From a checkpoint of a small transformer trained on Wikipedia: a variant of Adam for these matrices.
Each number is 200 + 30 x the weight over its row's rms, rounded and kept within 0 to 999. Layers, rows and columns count from 0. The size before them is the row's rms in percent of the matrix's.

# layer 3 MLP down, 768x3072, rms 0.0282, rows 621-765, columns 2160-2207
099,180,202,252,205,257,166,187,241,168,212,224,182,204,238,218,192,219,192,143,204,131,248,183,179,172,195,175,179,184,143,195,182,218,192,187,189,202,162,218,182,209,197,176,171,190,192,199,185
100,201,139,184,220,170,136,212,180,227,219,214,227,202,199,198,136,193,207,197,224,230,240,198,230,173,229,240,187,159,174,125,185,160,223,212,206,187,192,146,212,209,237,194,202,215,210,164,215
106,173,138,191,224,196,226,196,158,149,208,218,179,223,211,188,169,195,219,162,251,180,217,211,160,203,230,210,219,168,190,203,184,231,216,196,229,184,217,166,206,199,164,128,214,205,211,183,217
102,214,207,213,155,166,180,155,241,178,188,231,209,219,176,208,171,154,232,210,238,196,213,226,185,185,206,164,157,218,210,230,271,249,228,199,167,199,162,199,157,199,206,211,202,211,191,226,181
102,175,195,182,222,217,169,222,196,216,211,222,208,174,226,199,162,208,199,176,268,222,243,250,206,204,199,174,162,238,142,172,160,189,209,171,209,219,204,223,193,148,227,167,147,224,207,232,228
094,208,179,217,258,204,174,212,186,169,206,225,190,219,182,240,240,214,259,215,205,257,204,131,197,188,194,177,216,217,152,219,206,244,187,214,151,186,158,196,178,183,173,172,225,255,249,243,181
098,169,222,197,158,237,142,187,222,226,196,192,198,152,191,230,244,186,228,208,186,185,215,190,182,154,202,190,195,232,204,228,216,223,220,212,201,176,212,187,166,212,230,188,173,167,169,177,217
099,192,215,188,218,166,238,230,227,167,203,223,229,282,165,195,175,141,161,189,241,247,243,157,230,205,225,201,187,194,210,179,232,232,202,239,163,226,221,199,195,221,207,210,233,196,194,115,211
102,175,191,155,179,160,232,154,227,220,215,197,185,221,143,252,201,228,226,163,192,241,199,236,184,217,209,168,220,218,193,197,250,140,206,185,204,176,174,178,241,195,191,167,214,216,177,236,195
095,204,219,183,173,204,215,219,147,158,179,181,172,151,253,225,148,222,215,202,184,214,170,193,233,193,160,188,188,198,197,190,198,215,192,239,224,228,187,258,178,187,168,193,249,161,174,202,181
097,134,234,190,135,225,231,243,264,237,223,226,205,178,228,193,258,225,189,219,173,118,180,181,221,209,203,192,158,226,211,186,233,196,207,164,217,200,193,181,230,206,198,199,210,227,233,278,188
102,257,206,198,162,195,219,230,197,168,187,187,204,174,193,190,181,167,208,210,245,185,181,197,178,256,176,213,158,227,181,208,206,177,196,193,161,184,214,237,225,242,193,203,225,206,216,216,174
097,185,201,166,191,177,217,186,213,258,168,213,212,195,131,181,181,191,217,231,216,236,237,253,231,229,253,267,275,188,203,220,165,182,196,189,217,205,208,190,161,269,196,160,177,205,193,187,167
100,260,268,152,248,198,184,186,216,180,216,220,201,185,173,190,199,188,239,221,202,212,132,246,187,161,205,204,198,167,234,184,194,215,197,194,166,160,210,246,193,260,192,195,229,244,192,214,185
101,204,180,239,219,148,164,288,167,234,197,164,157,218,188,215,217,209,204,107,194,165,149,202,186,228,196,184,246,256,185,201,213,250,205,197,198,155,242,266,210,137,234,205,241,189,140,204,209
101,223,175,158,158,215,210,222,173,236,192,173,243,196,231,245,199,206,168,249,135,216,190,210,175,209,230,242,207,241,224,205,197,228,168,129,209,173,215,175,239,192,198,183,155,139,169,256,155
104,183,209,219,153,214,209,179,212,255,220,202,173,197,153,202,172,235,193,181,185,197,297,165,173,218,193,221,164,208,170,241,168,166,202,222,216,186,255,209,181,211,219,201,231,197,179,204,192
097,166,175,225,236,126,142,205,238,226,195,233,211,237,223,181,173,201,180,159,190,241,224,193,199,212,205,173,191,224,154,183,143,198,233,206,242,191,189,207,203,199,224,223,197,233,196,191,189
103,199,245,204,207,198,216,214,144,208,198,242,207,164,239,188,215,251,191,264,193,233,151,207,177,197,194,231,210,211,161,217,157,179,201,214,199,207,189,216,259,225,190,168,179,189,218,226,250
101,212,142,181,242,207,232,217,199,212,263,184,239,198,185,178,206,200,188,217,182,152,181,178,181,187,234,181,175,193,183,216,213,207,179,178,207,159,228,191,178,185,246,195,203,190,211,219,225
098,196,219,153,200,206,199,214,165,215,207,202,209,185,302,192,149,248,202,200,247,208,164,202,240,180,234,203,250,198,221,218,231,219,209,204,139,188,172,191,234,252,219,205,214,214,244,238,152
104,186,178,208,238,208,229,169,187,217,211,239,161,226,132,170,225,223,241,228,172,186,194,251,186,217,205,152,209,211,197,206,198,203,210,239,262,191,207,191,196,201,189,182,183,170,184,218,185
097,192,224,196,198,261,185,196,220,203,203,255,212,245,245,199,255,213,185,204,221,153,207,185,264,229,225,191,148,199,202,194,248,220,181,209,236,273,217,242,238,186,190,197,180,183,202,198,234
100,175,224,198,206,168,170,225,173,215,188,237,166,190,220,169,196,141,201,155,219,193,251,169,219,198,194,166,206,208,182,206,219,224,154,209,218,204,198,183,191,196,214,181,158,203,212,162,174
096,229,167,122,203,171,170,190,136,227,207,232,176,242,213,187,187,203,253,213,197,232,201,157,158,208,228,201,262,171,234,191,199,172,203,220,224,163,209,187,226,207,222,215,205,247,198,232,224
096,239,221,167,227,165,184,186,213,189,165,166,206,202,189,256,205,212,236,172,204,185,188,206,150,208,251,152,151,255,223,194,141,176,180,215,243,243,209,242,193,228,204,201,195,221,199,170,186
099,162,159,150,230,227,197,220,208,181,243,245,217,180,202,258,242,224,213,212,182,211,215,211,212,188,172,242,197,190,197,169,185,168,213,235,217,215,261,208,288,168,223,185,176,229,204,207,236
099,178,149,152,175,235,199,150,223,231,170,191,226,224,151,207,171,214,206,163,162,189,208,207,167,231,219,213,206,202,228,218,223,143,208,175,228,201,195,196,213,197,178,186,188,174,241,175,192
097,215,157,253,206,268,174,262,208,161,164,177,234,233,159,178,200,205,222,154,195,158,163,180,186,144,244,150,199,250,243,188,179,198,222,133,211,188,189,205,222,116,200,251,217,132,207,214,187
100,187,185,215,206,189,185,208,160,157,244,179,224,202,185,151,219,167,246,261,258,201,230,184,207,236,192,200,247,178,174,239,212,176,216,191,193,140,171,220,220,165,207,257,267,195,224,156,258
096,208,197,220,220,190,179,173,276,217,208,195,193,182,107,156,194,225,250,217,186,166,174,228,209,203,244,191,208,204,257,213,219,176,246,197,217,217,243,146,226,245,247,188,238,181,233,226,194
102,154,250,139,176,181,235,236,235,141,231,195,187,162,230,160,276,213,219,176,203,196,203,204,198,155,215,175,233,181,190,187,223,185,242,212,156,163,169,245,200,211,171,219,237,194,231,242,178
097,188,210,186,174,213,230,186,200,172,197,216,216,161,207,187,197,199,207,202,207,190,192,249,138,202,190,217,188,187,211,191,192,163,204,242,198,224,171,249,165,204,181,173,210,170,199,199,204
102,168,224,222,200,189,180,228,169,251,180,194,168,184,178,202,249,183,220,208,195,191,212,188,177,216,211,203,206,173,135,202,199,175,191,193,210,153,244,192,203,132,207,251,263,156,202,212,168
100,183,146,209,179,213,206,229,218,186,143,199,230,216,172,170,193,208,201,198,223,220,163,203,229,195,144,204,172,254,225,264,155,216,167,177,189,236,202,203,168,173,219,214,157,215,190,142,212
098,146,210,247,161,178,195,171,166,237,175,233,254,210,204,148,172,185,201,150,260,193,136,181,187,201,178,183,160,204,239,207,180,212,212,186,247,187,223,230,188,188,171,204,226,218,205,180,205
103,154,163,190,175,195,167,134,225,151,209,160,209,238,160,228,266,173,155,210,178,236,203,221,171,200,148,179,210,203,242,247,245,222,222,173,207,193,182,188,205,227,206,210,280,166,222,235,219
101,225,219,198,219,201,179,188,257,219,178,199,194,249,233,194,218,232,209,243,170,235,248,206,250,198,184,176,191,204,208,224,214,207,163,149,216,189,157,169,176,243,189,190,193,191,232,176,198
099,193,150,208,165,179,192,194,167,189,200,238,201,173,212,202,240,205,216,191,238,214,239,196,222,247,230,205,249,202,164,178,151,201,235,213,208,183,241,174,261,139,193,171,169,175,210,231,193
099,227,170,219,175,177,266,251,161,154,201,202,242,199,150,176,169,205,192,286,213,217,243,216,277,203,175,270,176,222,202,212,210,180,183,178,210,143,182,196,230,197,204,165,177,233,160,219,251
103,192,142,220,224,167,246,234,225,251,203,244,215,207,163,190,159,168,186,155,218,184,206,203,171,180,211,231,239,206,203,203,176,173,221,178,169,193,194,186,168,150,158,190,177,221,173,236,193
104,208,148,199,203,209,218,206,191,190,222,173,177,185,223,178,177,233,182,225,206,267,208,162,163,199,212,270,213,219,203,212,217,212,159,223,201,216,262,191,204,188,225,215,186,227,193,158,210
099,168,252,198,224,156,185,171,182,157,193,198,218,152,144,216,149,181,138,171,205,195,191,210,200,186,196,161,211,242,220,245,217,154,213,226,228,234,205,165,194,147,199,187,164,244,241,219,191
100,248,178,208,176,210,203,269,207,177,195,184,208,214,191,204,253,138,184,189,228,178,217,129,183,219,203,209,198,199,221,226,208,187,214,170,238,185,162,224,220,134,206,224,198,175,230,197,179
098,184,235,165,186,142,216,178,233,214,164,181,151,197,186,204,194,198,212,200,103,246,199,224,203,250,216,133,212,168,190,182,225,156,211,197,186,163,197,213,209,209,237,226,206,170,189,217,207
099,246,202,103,179,209,195,180,190,214,195,231,234,169,182,281,181,204,173,202,206,267,192,209,186,246,161,228,196,224,182,180,241,166,247,191,175,216,235,206,200,191,186,198,192,212,195,238,167
100,247,171,268,149,212,210,222,183,235,193,217,187,202,227,244,219,132,220,177,217,162,170,204,216,195,136,109,221,264,241,227,247,153,212,171,242,178,186,213,220,173,200,189,236,221,220,228,222
099,194,215,190,222,216,222,209,178,181,224,213,180,135,181,161,259,210,164,187,155,213,206,181,159,229,237,203,192,197,207,301,158,181,177,128,215,188,145,145,185,253,199,183,146,243,248,205,220
101,146,194,208,210,161,171,185,199,185,203,183,271,212,154,202,192,133,157,197,256,162,257,211,189,229,178,191,203,184,197,234,188,149,193,178,202,189,187,145,171,185,204,229,156,238,170,191,198
099,103,189,191,236,151,188,193,179,176,166,148,138,165,230,160,206,251,172,249,148,223,173,176,267,207,185,235,186,196,219,154,180,210,208,167,258,200,177,261,249,238,195,228,211,232,291,212,248
099,219,212,205,225,225,185,171,171,224,177,188,209,166,215,188,227,161,213,172,229,195,200,221,191,236,219,173,182,207,214,222,163,169,155,192,221,180,216,153,241,249,254,155,218,208,161,185,201
090,193,191,197,247,218,256,222,163,187,193,196,177,172,239,178,282,208,195,270,217,152,201,175,230,252,170,221,224,202,193,210,227,271,196,203,172,178,226,201,133,191,213,212,230,218,206,168,229
102,203,182,167,240,152,143,206,225,190,188,183,238,191,218,241,219,216,234,188,192,183,161,153,174,209,228,238,194,151,161,150,192,165,145,232,188,225,188,205,145,205,132,136,173,156,225,191,215
101,186,179,197,195,240,229,198,219,219,178,238,222,199,223,215,150,174,175,262,213,237,178,192,214,212,241,168,210,239,218,212,197,232,226,257,187,256,175,171,167,165,176,232,181,187,225,188,203
101,176,203,231,184,140,206,201,142,223,223,204,145,170,156,168,195,186,182,224,187,229,203,152,192,218,213,199,238,200,163,224,258,142,166,235,183,165,216,212,179,194,182,192,254,170,218,198,230
096,170,179,155,175,177,244,230,217,176,181,167,212,222,197,180,169,192,191,179,253,135,221,219,242,190,175,182,228,212,182,195,189,227,165,188,159,192,140,235,226,250,197,167,175,197,128,198,241
098,188,182,189,166,165,240,176,189,235,243,181,220,232,194,248,167,225,216,216,202,165,265,180,217,203,166,201,210,216,226,142,214,223,298,175,181,191,226,204,195,143,222,182,194,202,200,183,193
099,153,213,207,268,222,164,223,169,205,210,234,209,235,244,184,183,183,181,180,244,190,219,222,165,190,232,163,231,242,198,197,233,141,205,217,223,194,230,115,236,175,219,179,148,208,194,243,161
103,201,219,180,167,139,180,258,216,237,185,184,218,152,188,199,192,210,230,211,195,206,158,203,194,182,206,226,249,238,192,219,216,181,194,134,184,184,148,245,195,234,214,208,169,210,202,179,207
095,213,140,177,214,196,191,229,173,154,157,129,201,250,182,222,139,199,227,162,256,199,194,224,211,241,245,137,227,241,217,227,167,236,195,173,188,166,221,199,216,187,196,222,187,192,197,204,264
098,196,189,232,174,167,163,197,205,187,198,190,172,190,176,188,190,185,170,170,218,206,268,239,173,206,176,174,170,204,229,184,169,182,257,191,239,153,240,172,205,187,207,185,228,201,196,198,185
095,211,183,203,174,210,167,229,190,143,202,212,145,268,176,207,189,193,190,179,241,190,188,171,232,203,181,167,191,228,193,186,185,125,235,207,191,168,162,188,138,207,172,216,212,228,193,171,207
096,188,198,244,182,228,139,210,253,183,203,171,170,234,172,199,172,199,224,167,227,206,277,171,219,188,231,217,207,218,229,159,223,209,218,234,238,185,247,155,205,144,180,195,223,168,277,162,142
099,261,225,166,228,225,167,160,187,214,181,207,170,190,226,162,169,156,194,135,156,157,185,173,234,205,205,148,230,271,240,220,166,190,196,204,183,196,185,208,157,211,232,221,210,227,219,252,203
098,242,199,224,108,236,227,152,169,178,194,249,263,176,186,204,253,214,211,196,187,224,207,213,181,177,216,214,263,175,165,255,159,204,224,237,253,168,201,168,218,188,207,242,147,191,173,210,178
098,217,228,178,227,249,255,188,182,252,222,243,160,195,239,187,232,195,218,222,213,240,213,187,220,199,243,225,229,213,186,220,228,188,235,218,192,217,187,215,182,157,222,197,164,183,214,223,240
096,165,236,222,165,148,170,282,221,207,185,238,195,218,133,194,114,193,249,164,144,237,222,253,153,154,194,196,228,212,207,200,249,216,213,187,243,188,216,206,186,209,196,208,215,208,203,199,155
107,191,209,189,205,187,184,171,246,221,232,228,153,207,125,215,174,240,222,181,226,204,176,203,179,183,168,243,141,222,187,146,220,226,162,178,200,196,180,179,245,158,246,176,212,183,159,192,209
098,119,207,273,152,203,194,240,183,243,158,252,200,207,190,204,198,196,226,176,201,187,260,123,270,186,185,253,248,239,155,161,175,206,182,189,179,140,143,223,155,148,204,213,222,193,231,191,201
103,186,184,179,194,255,219,245,257,185,147,174,209,194,187,189,186,219,219,155,168,154,118,202,228,239,234,219,235,189,183,182,175,180,201,186,207,235,200,235,252,211,172,246,163,219,188,199,212
102,213,188,186,213,208,261,199,196,205,218,179,171,225,223,213,215,241,233,263,227,175,169,169,203,197,174,194,158,223,194,191,227,228,216,190,198,175,181,205,172,175,198,188,179,225,217,237,242
101,258,168,169,218,162,211,205,223,171,152,223,265,248,245,256,173,159,208,242,230,211,175,194,141,211,212,212,183,240,227,206,155,201,216,237,201,228,242,178,204,245,198,192,210,196,250,222,155
099,230,185,233,205,220,221,194,219,189,231,175,188,184,182,205,204,277,205,186,182,208,159,159,162,180,154,200,200,230,155,136,173,194,210,206,209,195,140,215,223,166,235,244,215,240,195,208,167
098,187,184,198,181,178,185,127,169,217,199,213,217,233,187,215,226,127,213,153,221,200,149,206,205,177,226,192,244,193,197,229,216,227,183,162,256,200,208,204,147,162,200,213,235,221,157,169,242
098,223,247,115,187,207,221,146,194,156,225,191,218,154,153,196,278,188,221,141,161,208,229,213,179,203,230,204,177,249,195,194,236,189,235,262,213,168,202,164,193,200,168,201,198,211,228,195,202
102,211,232,211,180,214,276,161,166,212,235,221,178,201,235,138,256,223,153,210,215,225,216,203,206,179,166,165,243,214,212,202,160,210,184,193,205,179,226,198,226,160,178,182,151,183,150,240,169
101,209,183,210,186,176,241,181,164,157,208,259,184,189,239,265,232,189,153,206,194,160,176,177,191,218,203,197,131,159,161,171,165,173,170,189,160,200,184,198,161,193,185,167,177,181,189,171,216
097,187,234,239,163,193,203,203,190,172,217,183,165,153,310,283,172,210,258,135,239,240,227,218,208,192,133,217,159,204,238,201,248,193,226,211,192,246,203,236,209,132,187,195,242,206,190,181,193
101,243,187,201,258,214,218,197,175,190,238,161,199,199,181,195,196,209,190,160,147,160,171,223,147,176,218,198,159,188,223,180,257,162,232,185,172,210,181,253,156,239,170,155,184,219,201,149,211
101,222,190,176,195,160,206,207,211,176,215,180,233,201,142,203,252,166,190,228,215,162,220,193,190,158,220,159,240,212,198,167,236,175,185,200,179,163,175,223,155,173,231,204,245,151,200,200,226
101,210,236,169,169,252,234,174,216,172,180,136,170,166,169,235,185,190,188,187,176,167,243,189,154,193,234,198,149,192,169,177,174,211,179,169,217,268,202,158,188,176,197,174,192,183,243,170,246
100,168,169,224,203,210,194,249,170,167,229,240,229,232,252,220,244,221,233,200,223,195,183,195,202,177,167,191,166,215,235,168,198,190,261,209,188,159,198,233,222,167,200,220,142,169,197,193,186
097,252,187,157,173,164,193,174,186,156,181,157,218,238,220,166,196,206,227,220,236,173,251,168,168,183,219,141,243,156,222,184,261,217,198,194,184,150,157,199,180,155,170,236,273,194,170,167,214
102,154,174,220,206,169,189,127,251,248,200,207,220,242,203,261,212,169,170,169,181,168,220,176,114,153,249,190,211,169,214,206,232,244,198,202,147,220,163,214,224,204,191,184,180,186,172,218,203
099,224,222,227,202,177,188,263,188,207,229,202,215,186,168,155,234,179,181,199,245,205,206,222,211,197,185,219,222,226,214,180,172,174,176,185,229,188,208,211,192,169,219,163,178,191,207,201,174
104,180,218,210,220,148,182,210,149,212,165,204,165,209,147,232,178,185,161,169,218,178,169,185,152,218,157,211,169,219,261,269,178,152,171,203,240,188,224,193,244,190,177,206,209,128,190,165,226
101,234,237,203,221,256,215,220,196,202,219,161,180,178,165,196,213,210,230,255,149,205,211,252,197,186,189,183,164,243,208,220,145,256,176,228,226,241,217,214,246,241,177,176,191,177,224,185,260
098,208,173,231,189,186,152,206,216,230,230,205,140,199,188,211,159,204,231,172,177,216,261,213,204,192,260,249,157,185,250,203,209,239,218,231,245,217,202,208,189,214,223,204,219,192,226,182,187
101,135,206,169,184,250,193,242,173,206,162,202,212,220,263,211,134,199,221,179,194,201,200,193,306,188,179,219,187,189,195,131,151,201,212,212,154,174,268,163,239,136,180,173,204,250,194,186,165
101,177,216,203,154,228,203,262,188,226,224,115,235,218,211,140,251,192,153,208,234,176,215,234,184,162,192,194,224,206,217,178,177,173,171,156,181,218,185,223,217,224,206,183,199,213,272,187,173
100,208,237,222,204,167,172,235,227,188,240,158,180,187,270,197,176,176,237,196,170,145,252,269,189,228,195,237,204,214,223,199,182,198,181,190,220,200,201,175,139,207,176,187,199,189,205,154,216
097,216,219,192,138,176,226,207,210,173,170,259,222,254,191,169,204,197,156,198,241,267,214,153,189,218,223,234,207,191,199,197,258,213,121,223,268,210,174,210,126,211,162,164,224,215,210,189,210
100,234,205,224,211,205,151,217,170,172,183,236,188,206,188,178,191,161,205,185,153,212,196,193,243,180,225,230,184,207,149,166,209,208,171,228,232,220,194,262,216,212,185,189,192,190,146,220,213
101,220,237,180,141,205,185,185,140,213,230,231,172,230,240,144,245,182,196,204,203,179,155,241,213,202,149,213,208,191,192,210,253,201,188,185,182,163,248,207,230,221,199,224,210,152,215,198,220
100,203,207,198,178,226,195,212,189,227,195,211,152,207,187,193,202,186,186,201,207,211,190,173,246,195,206,170,273,154,171,162,210,186,226,207,216,225,179,172,240,188,217,144,228,216,222,192,196
096,199,145,199,177,243,206,254,213,135,239,217,207,210,212,305,173,179,186,160,202,228,235,183,206,153,183,155,214,170,180,195,249,187,225,157,185,197,160,204,212,130,213,213,201,223,170,236,198
097,181,237,177,172,202,215,158,189,221,193,150,235,222,221,228,120,214,247,183,199,176,177,239,188,239,128,167,149,237,251,222,176,256,217,213,162,193,209,173,191,230,180,223,207,231,248,213,182
097,179,201,187,211,187,197,198,165,185,241,193,220,164,248,209,200,190,190,219,156,201,236,163,186,201,206,209,228,219,211,200,189,191,226,236,206,201,239,179,138,219,200,187,216,233,181,193,221
099,209,193,188,195,199,189,192,238,232,204,179,204,242,224,211,237,217,229,204,230,233,201,182,223,212,177,230,175,183,181,221,187,163,200,178,211,198,190,219,285,178,210,254,183,179,236,208,182
103,189,198,176,216,143,217,256,242,167,168,209,149,184,187,178,145,263,183,221,124,187,183,163,146,236,178,199,195,187,231,239,150,241,175,176,139,186,195,190,213,215,211,198,219,214,174,131,220
103,163,195,190,205,191,269,267,223,161,158,222,241,234,282,238,218,161,197,144,244,216,233,176,214,213,193,191,224,217,182,217,211,145,182,201,160,180,206,201,174,202,230,170,199,201,187,225,214
104,221,179,183,215,241,252,210,180,253,200,220,170,243,201,137,182,219,176,233,169,191,204,200,221,210,247,181,226,182,179,189,192,212,209,203,157,190,182,180,184,228,215,207,181,224,252,174,184
097,203,164,209,207,198,223,210,134,208,160,199,219,175,166,209,208,171,195,182,193,210,159,258,195,168,182,202,173,197,196,193,219,188,238,204,122,223,221,158,163,224,162,237,162,195,182,189,221
101,213,214,239,171,164,191,204,218,195,239,192,222,162,217,198,162,213,198,177,243,222,180,248,210,141,206,232,153,229,175,190,199,175,179,209,159,239,237,235,170,154,190,161,214,164,249,165,195
100,198,139,204,228,185,155,198,177,175,199,213,192,208,222,124,229,172,183,192,225,171,153,211,208,178,210,224,209,211,210,200,172,171,241,186,226,184,179,211,219,214,184,214,153,215,265,243,217
098,259,203,179,215,223,170,221,178,229,193,250,150,173,207,197,200,235,186,246,200,178,209,213,210,190,168,267,163,209,212,196,205,242,192,190,159,215,205,159,234,237,249,153,199,204,206,163,195
100,193,178,190,234,208,199,135,196,203,226,151,188,249,197,215,255,222,160,177,182,190,176,197,134,201,233,202,214,165,229,211,233,162,193,207,221,217,143,222,233,170,180,173,197,190,182,211,174
101,188,223,161,176,219,202,203,227,196,195,261,207,193,246,166,221,150,213,186,190,198,187,219,219,199,164,212,161,190,174,246,201,213,184,187,194,193,189,179,258,172,148,216,178,216,234,162,203
100,228,211,209,177,161,214,228,179,173,225,210,216,256,203,260,201,147,175,145,290,178,206,226,182,189,182,211,162,216,211,215,196,207,153,220,226,166,204,204,167,230,192,206,141,239,186,225,201
102,197,197,199,220,157,183,219,241,244,170,244,219,220,157,178,126,202,188,274,186,193,186,158,211,221,209,240,183,236,234,205,220,184,176,235,191,218,204,162,239,140,204,263,189,155,200,239,186
095,181,124,223,152,233,226,253,219,219,202,217,238,252,195,191,155,191,225,199,183,156,164,198,245,208,198,225,154,187,210,240,153,205,247,253,220,189,174,245,222,217,206,218,198,212,183,170,197
098,196,196,250,216,179,220,214,218,222,174,221,147,188,116,185,249,205,193,216,246,245,140,222,198,244,183,171,196,168,186,191,185,228,206,160,167,167,221,188,256,192,231,211,198,195,165,296,194
099,205,240,239,162,211,205,214,189,234,178,230,206,215,190,212,193,222,266,161,156,194,201,178,210,198,194,216,132,223,212,201,183,189,195,166,186,217,206,164,185,222,208,188,169,185,142,199,195
097,199,227,191,186,173,182,200,224,175,213,152,194,171,189,178,201,202,222,247,217,198,218,211,229,190,199,219,184,176,248,166,158,210,214,179,254,202,216,242,215,186,162,237,250,219,211,161,198
101,159,235,224,201,185,174,187,247,218,195,182,172,159,168,243,176,172,199,254,158,230,180,202,163,169,225,260,162,192,203,203,188,265,202,208,202,211,250,176,257,209,213,200,225,208,160,233,185
105,200,218,243,197,208,206,220,194,227,231,176,164,168,209,183,229,215,221,206,195,210,196,155,216,240,218,216,204,186,183,228,240,183,214,181,201,150,142,194,229,210,206,153,193,203,215,172,171
102,154,221,205,198,204,239,201,168,201,257,235,190,186,194,170,270,193,210,203,239,185,183,195,248,203,232,212,203,222,193,191,158,191,171,236,215,150,167,195,247,167,205,242,166,213,178,173,232
097,243,158,164,184,232,177,241,210,150,229,273,180,255,132,207,166,196,191,196,190,140,223,213,127,235,152,197,180,200,222,145,149,213,226,195,219,200,155,209,213,198,132,234,226,210,232,207,215
103,170,186,207,204,166,213,124,170,162,168,194,196,184,256,136,225,229,207,221,196,211,239,196,200,224,205,176,202,201,224,169,228,192,165,179,194,176,222,234,178,259,190,188,186,220,237,138,208
097,210,165,217,178,165,199,272,206,197,173,172,170,160,165,182,189,244,222,217,162,262,194,172,251,243,170,228,210,173,187,160,211,223,172,169,197,176,204,180,228,228,166,158,200,157,220,230,203
101,226,189,220,195,176,215,232,157,228,256,208,190,223,232,206,196,220,179,190,122,166,243,215,259,163,205,224,208,237,188,157,174,171,183,280,184,208,195,226,202,181,210,152,231,189,203,206,223
097,242,205,231,213,182,256,234,165,133,228,155,220,184,143,222,250,197,221,237,197,200,219,191,210,199,249,208,203,203,256,183,257,192,230,212,202,182,210,144,203,216,188,234,181,221,220,236,215
102,273,206,184,184,189,209,286,258,186,227,239,202,147,202,234,148,201,211,243,171,162,164,223,227,186,177,238,225,203,138,231,226,188,189,177,212,214,198,207,225,194,205,198,171,185,147,198,166
098,198,235,249,177,149,199,203,192,226,213,212,146,227,263,132,214,218,182,134,156,188,226,203,223,171,185,205,209,173,296,166,184,237,185,193,195,245,206,225,206,219,159,212,267,202,264,152,181
100,206,205,139,207,189,235,211,256,204,253,233,249,195,165,183,161,209,238,201,164,168,253,198,219,245,136,160,217,163,213,218,202,140,234,203,221,166,213,199,189,196,208,148,233,188,209,182,199
099,164,189,137,178,220,199,90,222,180,181,222,207,195,265,209,171,175,169,218,217,173,224,215,219,191,138,204,226,188,208,253,193,187,218,228,217,241,211,202,169,213,230,197,242,185,177,124,181
101,177,212,176,191,178,197,221,206,171,191,193,226,217,224,169,234,182,191,217,173,234,178,199,179,190,208,207,213,245,234,255,173,256,201,202,201,226,146,210,204,198,187,165,200,222,224,211,203
097,214,221,185,197,236,195,239,221,195,206,177,184,226,154,188,202,244,220,182,211,247,216,229,189,188,230,154,167,204,202,165,185,221,252,207,234,272,208,201,191,222,188,127,229,234,213,169,164
102,208,186,184,142,243,223,245,213,247,232,187,175,222,164,167,199,201,207,183,192,203,211,202,270,241,220,181,228,194,223,204,173,205,200,232,164,241,222,222,172,198,130,236,265,229,154,218,239
102,177,203,203,177,271,190,236,223,196,233,224,156,203,212,200,173,149,178,186,193,188,162,184,208,195,210,186,209,190,202,207,183,214,171,171,182,169,201,192,216,174,192,150,205,246,185,174,219
100,208,197,218,208,190,125,260,204,181,117,188,211,165,217,186,278,203,225,205,201,205,233,193,174,194,187,219,158,211,181,217,239,210,194,193,226,228,184,186,203,207,136,216,263,183,181,243,217
107,185,185,156,187,198,202,222,218,219,205,181,213,200,205,195,269,186,173,233,152,212,210,227,219,210,231,168,167,210,221,201,180,288,199,208,221,236,225,189,274,252,186,225,194,193,196,165,208
102,226,201,185,219,196,172,232,193,211,193,158,213,265,261,154,164,128,242,183,286,166,211,202,164,184,162,182,168,197,148,164,238,163,236,229,172,211,231,172,236,143,188,196,132,190,226,224,233
100,179,134,224,237,161,194,242,204,220,137,179,179,221,213,156,234,183,153,210,249,209,191,211,192,222,204,174,187,257,141,257,214,221,197,201,223,192,147,175,146,220,197,216,223,175,187,181,210
103,194,173,224,237,175,201,163,208,208,134,148,139,152,202,174,251,241,161,214,213,196,242,202,180,230,234,206,184,202,250,217,203,228,140,201,197,170,179,184,259,250,224,225,228,236,213,180,217
102,207,215,200,222,183,186,193,236,262,203,184,181,170,183,207,147,233,211,223,208,217,197,194,194,220,208,150,166,213,231,186,188,132,250,209,188,156,204,208,141,205,186,202,239,247,204,156,247
099,224,203,138,238,223,238,218,165,176,234,223,257,151,201,253,217,170,224,228,220,190,220,246,192,217,179,228,189,206,230,210,223,211,177,199,146,172,212,224,216,187,226,206,154,206,209,236,215
098,165,190,193,209,179,224,176,192,193,202,241,191,198,171,145,194,185,226,163,184,192,232,213,165,204,195,193,253,193,202,190,182,231,236,182,202,216,285,217,212,201,141,168,251,164,135,213,249
099,226,184,254,219,196,122,178,221,201,222,182,211,151,247,182,225,236,230,153,239,221,222,182,153,238,212,268,182,263,171,208,193,253,172,194,149,179,199,213,178,200,209,154,224,214,231,177,244
103,168,175,247,196,146,176,188,214,215,223,220,242,152,149,209,221,186,251,213,150,151,189,167,209,190,200,184,169,191,189,166,244,216,256,248,192,206,179,162,193,187,209,221,212,232,216,220,264
098,188,205,204,173,208,276,162,176,219,172,225,221,249,180,201,179,236,195,200,238,186,170,250,274,190,202,226,156,196,186,188,198,228,232,222,265,195,151,219,145,186,189,194,222,210,199,209,200
103,170,197,177,210,200,237,241,189,171,165,148,230,199,241,154,193,215,170,200,178,207,203,251,191,183,164,145,262,164,190,211,234,198,227,216,220,179,167,211,207,176,182,199,213,199,154,213,182
097,188,177,134,237,154,204,173,250,179,151,171,208,156,155,185,262,209,180,124,208,179,235,219,145,226,224,204,239,189,197,219,265,241,249,157,226,169,235,164,206,225,180,236,210,199,209,220,208
098,216,176,175,205,244,264,241,186,182,224,201,237,207,159,178,174,249,207,205,215,229,231,184,217,188,237,191,181,184,246,240,189,199,177,282,222,146,213,209,142,210,188,182,239,167,156,192,222
101,215,204,230,236,186,190,153,248,180,210,199,201,271,191,243,204,135,202,143,199,235,177,212,174,195,212,131,132,174,200,213,155,159,191,165,234,195,213,202,139,202,219,166,142,188,177,216,227